Weights of a small GPT-style language model, trained from scratch on English Wikipedia: width 256, rotary positions.
Each number is 128 + 24 x the weight over its row's rms, rounded and kept within 0 to 255. Layers, rows and columns count from 0. Numbers have three digits each. The size before them is the row's rms in percent of the matrix's.

# layer 4 attention key, 256x256, rms 0.146, rows 0-255, columns 160-191
094:160123092119126125126183102118157126152171149119087170156139145146135123086180158136132144090124
100:143099157170064112112119121121121105139155100102138160128149146112135135156072148146112104106118
107:154077130133115139097094129097112116139164116100107146134123131072164121156069145140150092149139
095:121125136082109146167122122157139103088132133130151133130140152161153172113113138123149123140152
112:091126144150126121103100124131111168128151151080092135107125045139142080128109166161126108155106
099:159129124149112150101108099111144121158145150089121132101127114087152131102138120147159076120153
107:111086107165121155146074156124136145177121147130155129132138085132100097129155105088165169121116
105:148145099154157159108101095156069102119125137138128119138123139138108091115143133165130111141144
085:116110116151153109147154098148133111127138082113123121090136139124151092147135136137125109113064
092:115119172155084136119162087086125134176149129115137110160155183144137169127127122113161095129108
111:158133126135153133106103098150105126136119125114165139106129203127131099120130103107149111122128
113:109136070150129105113101123110120126137135142138145136115141103127117145138098128129135129150123
091:125126126142108157115111156136136090111073110231124138146116100149148111125186133122115070103104
101:096125136107088155094182161116135104127165095132132105187137137157082110156139114101128137127162
098:156148125121113122087138103117094148183123107143121132160121104143134106084142111129116180140126
105:141113114113183084123077117175108116130120136133225129172120100078148108117159102129109123144111
101:149104131120161134141114179164125121098158100139115115092123157111117124170117138159139121126112
097:095120108110120136092135131135145170119117089128140121111128154102148119130104097123138081116132
104:120116129124106117150113097174113146161175107120105182155115135151093196127090125127101147148141
099:124111149139137149133111176136158091117131123168187183124134124140116093071145124127125155129119
101:118134129148108113127157167131120110110114167132139109113138160134142050146107095083146135125156
105:113124127078146098157150118156162152115164130127101130113101129138126139095149125135149105129112
109:135125129140155129166136143131094136167186152146138151121188154139105090142125144137113138107109
104:123104161141143150131125133133127118164137103136081122147145175135140165110128122157127118170145
095:152126123123100113147123114096113137143120144149133121117121119127158135143116189081123137075149
102:091122121134075163119131141140155145098103110092109110106137130107123135186150143140141115147111
102:092072103150134149145084160079115119151122103132147119102127132109138133134125129100099132117177
105:138121157138133122099124139093139163105150117135145152088120111134178119150156105113126182097106
098:101133117149159133108087095111104146166113132127107128090113091139101139146101129197150117167157
096:153154151128124164118144124165113141142129144142144141148126124145099196091125129138097103121139
104:124150137124132131105110069169167139157101148135119138106135098123153154132161099132142171153119
102:111116135119137159138122081126106124114109136129138157096101118151102120128182131148134147138106
103:144113159099137126099120153146119117129106159137128121114112144122159124094153133156119138151146
100:145120125154107088152120170118123152150106103107115154131135155123105176145132169114091132153117
099:104116078157094123111085095130111170084160149136153156121137147137129145132143108149159087122170
109:141143191155129145070160163163171152155128153134144156138111132128109101113147138152165105146110
101:121129148183067095128138166171180140164157102119107096131151138172102158157133130109153119148146
105:122147109138173143118148126123108160113138102122134076112154058146140116189189112133113143163130
099:132120151117120132089151171157103161165115127155134146134119099111094185118142102141139167143124
094:126130068122159153141064166126148134090139134123131093112148159131081122091131112092103091160147
102:101123092126159152129133134109161118164135120126108097154173130144120143130135102148100133154109
103:150106146111086117112098144174134121168103113138149085147120105161129141095127139150101091127127
103:094161122138170149154120108102128122109164114154124148134126151130123120114137103097115122152162
097:125170085142129104134126131132134120156111135117159088118132113140150154173141121142107143139156
100:097143160152136152147090127089125128156123124090179157120203163107154116120147143153154133134097
101:130140115167114108190119111128123126165156103088151148150128127106134126156105156160134075132139
105:092136115149147158160217108151102148161130139166089141112071120117177136170108154131131117117121
101:133133120110166109117124101145142130161088171091122141132126092153109140116107075146116110147101
093:098112096164157126110134119156117128156159097125093138089125168168127156121142132116155151118107
100:170080165107131151106114123115136143145106148161136135081152157135126118150091151102140151097136
105:095158117110126141094129187103109080138131134120143115134092100127086191132149135122140114120071
103:123189122137147130158117132113118141128145147106145072105100107125166115129082121140110120138133
107:129133104158160118120132133154133119083129109087153133122173107130172159135136120126159076102069
106:109118116171136135139107137147116169142129131092121135142130104091135107072081123123160115121110
103:152153147094124137164100085131125136089107104151136122149111133122132151146149136113143121127117
101:130137122104131137129122130131116130120137144153143147117083143125119093138148112125130142164150
107:099101120087160097113140145147158111144089141150109086105176146152100112125102135139125125144128
098:118161139171099136097119120148130086135116125148133115128114150179090114128098135099107109116158
103:113153122108117153158143091145091153155102134115178142086124139111107128123148161151093152154084
106:132198102150114129128121137142123126106141131154122116123166095076090167139121159094132141127137
101:165121160128137098127129149117117150104098131166160129089077098104114088100175169121140081144153
105:145091137115154118136109103139119124114140157129138121095125111151108135126159104192133099131088
102:126114141100165116131157128124123133126119141104113136118119134147122136047136134087095105126099
103:164122113167109109126120111089192158171159113111116152129113134161143117135163133100132094101080
098:175061155114116119132126103125105114120172128102124149145123116161154175126075153152142149141138
101:132133142156133129127142108106136140099096102155112108131139115129103100144143126165106080142112
095:130131120107120134160181140126145142137126125121147098108120120166093141138173158186120140124093
099:139135147154119131107127129138104124161154117124123107121149088093127117112122088149140147111124
099:116137147138111149137130142076138132131107127141129094104097109134136098129136126122147080115116
121:147122154163147112153150161175147147108155092118156104185153157143133125119066126099066144161101
118:092169097089139145102128102140096159100099097131153166136091139137128113125182102129151152095164
112:100102116138121122116088117152122111132104163142140162083154148131140096153114118173098160128135
094:126153131122165138114131134151185145138139161115105125112130138087121120144162126130107090100141
100:110104163093130118090102098148108079133117097165136140137082139116139135137111176162138121132143
094:141147142139114114130102125136151165099144140101130124159104158123160182110103128104106110129120
105:136151137154088124108154118119115082120149140125127134135095149102156164132146108169138107151111
113:150150139132120129157124120156124172139140100125173159133127132120098121174112146109109138151144
102:130148131072097134069131165146110147142138113087136125123157117122162117120137129124152128109127
101:168105169122103140132159143132124130173117101109096140156136127116103117108148111091132106105166
113:158143137158133128103114118121116161085102130166131131166122113150135129155156142146133077069122
113:065130160133162142120118134137165135118090122174088120090140137136143113140158134109099112107141
106:133119119148144118181140105158118155119114161103144118141149117154159115097134104111119158110133
105:156110148121102153102120124127128170146150096101141164128123137133104133106162150156086111101139
112:101120112143099112100104110154092165068169138136136137129134128172094148169114118130128125154130
105:165144080144143165177098108086122140156176124114169125123119059139122128139156170091142126106103
108:103133108184135165108114109137147100109124114119135127155134126155128121141163162132131115190152
108:152075103107114163128145115103144105115132102079107146088113151117129115144149108137124121129112
109:124123157162132102133155122104137096135127124153113119141071136126110120111101124123184132138139
109:095145105113114086178071080150103133137147132080103142139120119132128153129102136116134141119138
111:131132146141161150090160128120123120173167126120146122123147158166155117135126147156131095128185
115:118107097180131126126142107110155102131170122133096144121094126096114105103132162123110098167156
109:088157126139093094127130121053129209153124112108143108136151126153145177117130130116119133141102
101:138116139100150121121140148115132195126084158127128166117103137076169129109089152141089106099148
108:114125115088119070130117118143102115124134124188153134130112132101090124134148127185143109102127
111:155145106117145130114085114096131180131140102128107136105122138088104127146112120106132136108120
105:116119171142109161127088159151108077144105147141124157127184114109109122136115128113153139117114
112:135039131187148131140101139134150086108096138114134084137149126094099203154151102131118155137122
108:156163132126132091140135157132112163141094121154105150136127152120137112140102119128088117117113
106:102089105138129107108139182061101125152080155129163111115140101086133101105118076154119160134154
106:193138138128107143103122114152128166145103122092101111128109114139122134132114121113114156128154
113:115130138104131117136154148079155111141110105142106145163074146198153106114155160112140101117148
107:116125169102115104084144138099123099087164112146159107148107070116104152116100115119110114118100
103:146126146150143150138159168103164140123127136131123164122165123170132113103094116117116121175164
110:101108137108206133155132131153138149141110109139139080129128127128171149135132135106098141114143
104:175145083136151154126121147102165163099166104125099142126176109153105108107141121141136128070094
099:099140177145125107091126063089149098130146113121127158125164135141124160165155122144125167117112
106:124128173140144111109168137134144078103067159118110120091150147151042093115125097095128074139170
110:168106156111143126082140104099177187150116109095143153111155108117097108149120127107128117163111
105:144157084138126168204148164145140139144136110141103124136173152078102129142142142122159168157073
103:142154137139092116147124124099157122114115148116107118125107119117145084145085140154151104132111
108:134137079134101105133148121141135101127133130153103113099106141179133107107111117117130109107085
108:077146109150162142076144132104115131139162128115144124148129149127139114116170135147127157105129
109:120113186108132091158106158102095177090149153149150081103141150112127119116181115107141118151132
105:147148157157115119141151107148124092095135156127144168092163098133178132142114119106124097113088
102:087148133110112071117116137118144193163092101118099122099158168094151120138138151130092151137139
109:160103136125175162120113116132132111125148106073132174111155094191129155124118173128139133135118
104:131147129097129130149121128135122136104095152128124123141153140122111149171126094124124138132109
107:149131143179141115100120186163149169130135114167116101103129081122116112122120099096132108165146
116:121140100079126131108134125074148104112143145130096136156151139182123120163096121123114120119130
103:104096138135134148151111152153129152133114107154175108139133115115120138124076122138101160084145
107:137113119117160158111115166118101151118080168117080109193153155157169154108143140083111102101148
114:141138126136171137129100097125119113089107095118139151102143160121111132118126123170134126131113
110:162164116154122152180145159127161127104125144192142143097095129119156170116108134130140132113160
108:146121120073092159116150147095134155079137106129151141124108141120134144124116125119146133164171
104:119141104148136165117089087168100158149131146150131135213068144141141122145095123139179143152119
112:141144126072103146153099153118109139142175131103147075167143141150129121096132133132099144113144
104:139115105153120117171136129102111117146136065123158147128111118107148147112143086152127145110153
110:122156148155139140183179093146125109141129120090123141112156143114142142158163115122159132121131
090:131124104156114133085153146140101130121165143115180134133164115133144128152138137136117067101126
094:163139109143167153136148103092121148192149162126155113111120137170110138152100134099111155118174
117:131144102123106143102123116161110164118133109130109119133133125091120127102138115155167132129105
096:141107113141142157095129148135106142088134148168086127118109087152160117138103104122157153114102
095:173138114106128150157136129139141143096104148137113113133124116083129132129105109133161126109167
106:109097120144171158097079151153130129111119125131120171105105117103133125130094134180143065111124
102:102175143104147150125155116159174129120114122126129182114127081159113094124140114142093159133117
096:120105132113112080159110167104136138161135127135146093157163164106113137150117131117090096129133
094:104129194115123138105093113159105082094133166126109116167171132114154118151118103146083141137092
094:149147119121102141091118136105117132113122128143137154142141139100179166140091125159143109128173
103:136110145172109114129127126136106136153121076172134128154101112130110142118082127162101111130113
100:146134132165102141151146089127126149167130130132167128109107107179154150189126136122118146091081
103:114159087120138134093089158157146152125138131096115162119145129102157138088164109149158144191157
094:151139111115117107134091124049123110148135133100108121120121121122119092115149145109076110072177
101:169101161160170122122127160144070160105167101120121112141123123144108150095166147124114176133116
108:083097120095192093143111099132159108138139199101118126124103126125154078126129118146142122103105
097:127108155105128110135178160130163072063132151088108127109136118127077083160143121090144130130130
092:139155150147127121151107121132162145130105148162133122157122135114147122171094129127114138105152
102:082128079054120118148170127106148135116139167112153108128159116096117096125091144140111111126165
102:112103116108154143126135139154130145099083159148117086132125122155103112154147113144130121129145
099:125129139134117099103125127142134127096093115138139082120102139100106108122090157120186127158153
096:135107121153107134099124160100124121104083132127111105133109152150140141072150106145159127144127
111:069132117154108123109192118158106135106074135100124167132098146129137124130108113137131134115167
099:077154173122190126152094130142102109138117132142104140114138136157146158126153159157109108145138
100:141114117162109161113125085161115082146150091145086156126171105172130130135081138100113118177165
100:132156117116082115097116077087144146115105163088125117088097134120134158130121127119121124138103
102:160098123127158122151132142122160130149147111109144115124088111157196097105129134145143128149148
098:129145149131134127142134151121133127132117123130181149110146151115128110100158148138174156094105
104:133174134171109167137086154162163112123101105120100097156149100094156088117141123155153125130145
092:110138124127137148111120161161165093140164121151132109104119132148104155156121097119112074138100
105:170126119149095101127100106132133140116141133138092133107110109155093141143122148145137128072126
092:094137082094130133151169155150138092128130135084168121124122146128063090086154113129078109091092
091:129126089152105094095163112146111102144125132079152130137093133155131115136144126136110127138117
099:089152142114116134145124141113133105135137136127135107095146102143139112124084183139122152111118
100:114125123136134088156085171122152127090134094097115144123141149112105147130118102124105139139098
102:146114143091127176147163133150152156151132105142120130104120139133139136091153146181115129126141
096:139125130146207097159145125116096124135136165118168177092089140120140156104140106102118103141103
105:110116120147124134161165150096147134107124173163149139150121152139146131109138144146149134127127
098:143139164133135171145111082099148148127152141159098138100137121131149149116162108159127112130110
105:132114101136129155149117101121142112128135102141116157103158147169129175139149145072179132147089
098:093129133119110098126133131129085111117115130123099109141138131087143191135124087153107127138138
092:125115118120119168125145125119144161115141121083127151166119125095122143113113141087112084120133
095:121124115138117111131156155120107123133124131135169140112139134119109131125083160139084131095108
098:112166120133123082141147173124113124135153107138153097101136111084089087138140095144158128166183
099:103097133162128125126158120152080142152130152068119122128122089113127103114115088105166138132131
094:152193133146166094133110152129130114114123118154102099080140135113113114131108181122059117125099
100:156122139097117152079094131156137104106150137116138093127140151118078148107143121119109126120146
101:161148085117167168174114157160103195147090119139140176094125114122117097099146143088149127113145
100:097132145107110124122149100104117155145083143141170092107147137097109142141107135092113125126057
097:147151130118103121106121127141104118112139081130120109091137143135155117122100175125125166117152
099:152164140081124162114138118147155134105064104156124135142118143111105119118113124105162098142079
098:127070130138157179114090127153164152144123131118125121093144171157090138146140066106161119146140
108:107135171098188135171090151109135155154143142125163120154110138105060146119086137174138114095146
095:101113142072104154132144193151115099142131193159139139097147164144144087107137105118116116134129
094:158121148148081128132160138116143113128086140116118140125135132107148155180137160119159139132167
101:116101095089144135096116109121090153137169106159133114152144109105092109095121102140145091091158
105:171111153114149143102129138120164181115148162123168133140125157136082148126167120132131167118133
099:194141159088150146148113110107124118149133097148116115170123167117162097157157145136117110183126
101:101122112088146132153130130111161143163121110104146095147059106150089096111138094149146130115136
097:114124078118129173089132146111114136152134158145138083117095123158159142134135110095175164101106
096:122139147127141110124161128103143144137104111089163151212123170114105123138112173135130104109139
095:124128112109131153132164102137149127145152122102109107157156100150117145125138157109133121161108
096:155070108116136132111135168175114119161118126118114124183115125051144180147114158151135137119129
103:150161061123117105128199099129160119105124150113124149148162112111108127121117146163154115141095
071:138105139157147138118116120138075142118163146111131134141121144109141156105138082216130126121139
086:145143124191144114099166146115132110095115121137147149161129148110080144119106126072116156163113
073:117170143155103080119121159177142083095108083182144120122141164146127105122170162114105126118141
077:124115119128091136102152160172119151137134128165113141154125125105134167112121138123136117117118
082:117099097154154160119112126124136102129148145193117151145164134108129133153117166120131093110097
089:115096135127142176127147113192125133139133153166146089100179114088150152141115109137148150134119
092:139091117137124144159169125135112089110105158146109120110163138136130150117131115127119121094150
099:166133167150105102155115140123085108162136127118134144107112127121111112119125099169123111107144
074:133135108159129093135129127128168123135117137118096125169132141136115122125076126094111156149139
065:115124122107098097128095124131125135138126142160079152105103137141159168156107152180126154118115
084:186125129142140121150112121161118159188150164151097131112119118116148115102127145151136086148100
073:086144167123129123111132106129115134166141073168148109131095154153114103074124095133155162166132
084:099150112147125111122134134096165143131153126131095127128134119147109124164077138120139127151114
104:148099119098151148143065118136128144175137134127107109132126156151127156133136115146136098104127
094:078110107123166121136125115105115095116135104119146106143152133118097156130116158115157113135113
096:133132124148129152152145131154106086128125135111136126119166140154127134165127150141122121115182
101:140078146130111119081131149072170163139120151137146159149156109145134104119115171145158131130118
089:121130129115099177180124175131068150104147116141132204115149136128102134084161149134120100110093
089:113126075142130161153101132090102125156155153110120151102116156155133120137154094149108134149139
096:148101133161101142150104153149140121154107082122141154130132142153111161090138119095170147123123
095:121098116134181127149143175088148090076127119096155139138061149116098121115133145086170155143161
096:119123128123147153148127107111138129164121113153156132170156083090128107124166102123150154187159
097:148130079142124121086128136102160087163109152123116138192117130130139124100137135144133163170106
097:130135118153124098160100134121170117116176129176091099147141093135135125102198176117124118114113
091:131122151112125128142085146132144165139135073135119156131121105129089130112084110130131078109104
092:163172100112079122130112083144139102122119121143149128132129166109109123168134108122137105152134
096:130129101129141120124168138154103108155123133129122107110104074121099099133100143106136113173132
098:151143130118106139127138083168117107125103147176133150107131132118114141121104185120132172162112
096:143205090133113103155127127165159114139127065136114141180147172113102156132082125114112144117119
086:078116133127152103077133119165136142087146160146141111146165135084116114139136118138103145111156
092:145147126127100152114113166109127118140122087132126125140143113102154131116105133100112113110129
103:137158130087148154131149132141110118115115101132086065131156124153076148128092145088089109128169
091:151142113186105148120149145084134148132160131103094125143129101140117115113101128107144126155108
088:131104098169114141077110176155115119146120133116116162154147113118144125135068121153136090092089
094:119133105122136134140154081100077092133123118110155143152154120136126106153112156096127173132162
096:133137141157142165112133084136140098098163131161158148070128188142125110153151086154099118147085
095:109118130106157132107148156117141123126108114122139143174159140118114120153133102110103177123101
095:136141096098149100106135141150149117093074151170101145129156119148173135170109124166146124131137
096:115153117087173139108114115116124087131162118122065126073128163132090118146123141119134139168116
098:123094124178112118142118129141131090103149138122129113121109130171123157154159135129110152121168
090:114108131092123146100118092105137123132153106103142130151143120108085112157137125127127139115132
093:107172121170135110145142118169106158161116137121128147118125095125110139160103113120105179145097
096:165112100117171106095188116111112127127115081111143066137148142134107106156119117079097102111143
098:141138155158146147157115168148111121151149137152140118097121142130106106125136099153119090127146
088:173134087095134155126142156155144095110157149135115128116114136168123065137176147147158141076110
095:096156135134143100131058132169122124136162073121112120119134094097151093111105092126120144133084
097:108116137138157133128113116144150148120118138178125130146155074105121151127122076168112126127108
096:178110139157167143148136142119124102143125108117112159112141159152119141126152094104146096115108
093:166114139165148123095141138127154147144065116110145128132120147132115150140123090110103164081143
090:140140147107115140122131094135134128097110115149095117156108160117113143160149153107137108135114
092:144113167109144078101112125146114139105149088122090123119164113126139114154130138114112126117116
094:144119124110144165109104117101126106146112098120180133121139137119132138116139104139136161164128
097:150145108103133115107101137063156145103123086138137097180120118124104142134164133111079132133106
092:139088112157122131142099156109166130130152145160164132142120132137199120107111134110137097097127
090:150107093144136159135121109177153129141158124139140135119101129139127132107121130145155123109132
090:099161130147112177146124135135086110166141114111125125142138114083122128123136146087140104087090
092:096146124084124119127128117109139114133170099158130112104119122141104128158157127083123137130103
093:144126104155162105148141106116130105136109107143094131168147089135124142121094110165142116126098
094:115081152149091131168161117153152094097155120118075101159083133103133100136110096149149123122131
087:140131095105154142152150095099117151129137153138099123132125125120118138161086127123089155124158
092:134146106130109129133147127134144109095125079135136096109142152118122161149099141082099130149159
093:146117154101167129162083096116138126120146118116095168145146130178124129125138099102151138143071
090:107133153134111117136106113138132121159123112186119143103114145120159155081114131105153153133122
097:144139102115126142146122137126124111164082133137172143133102124095132114111125100108095126129118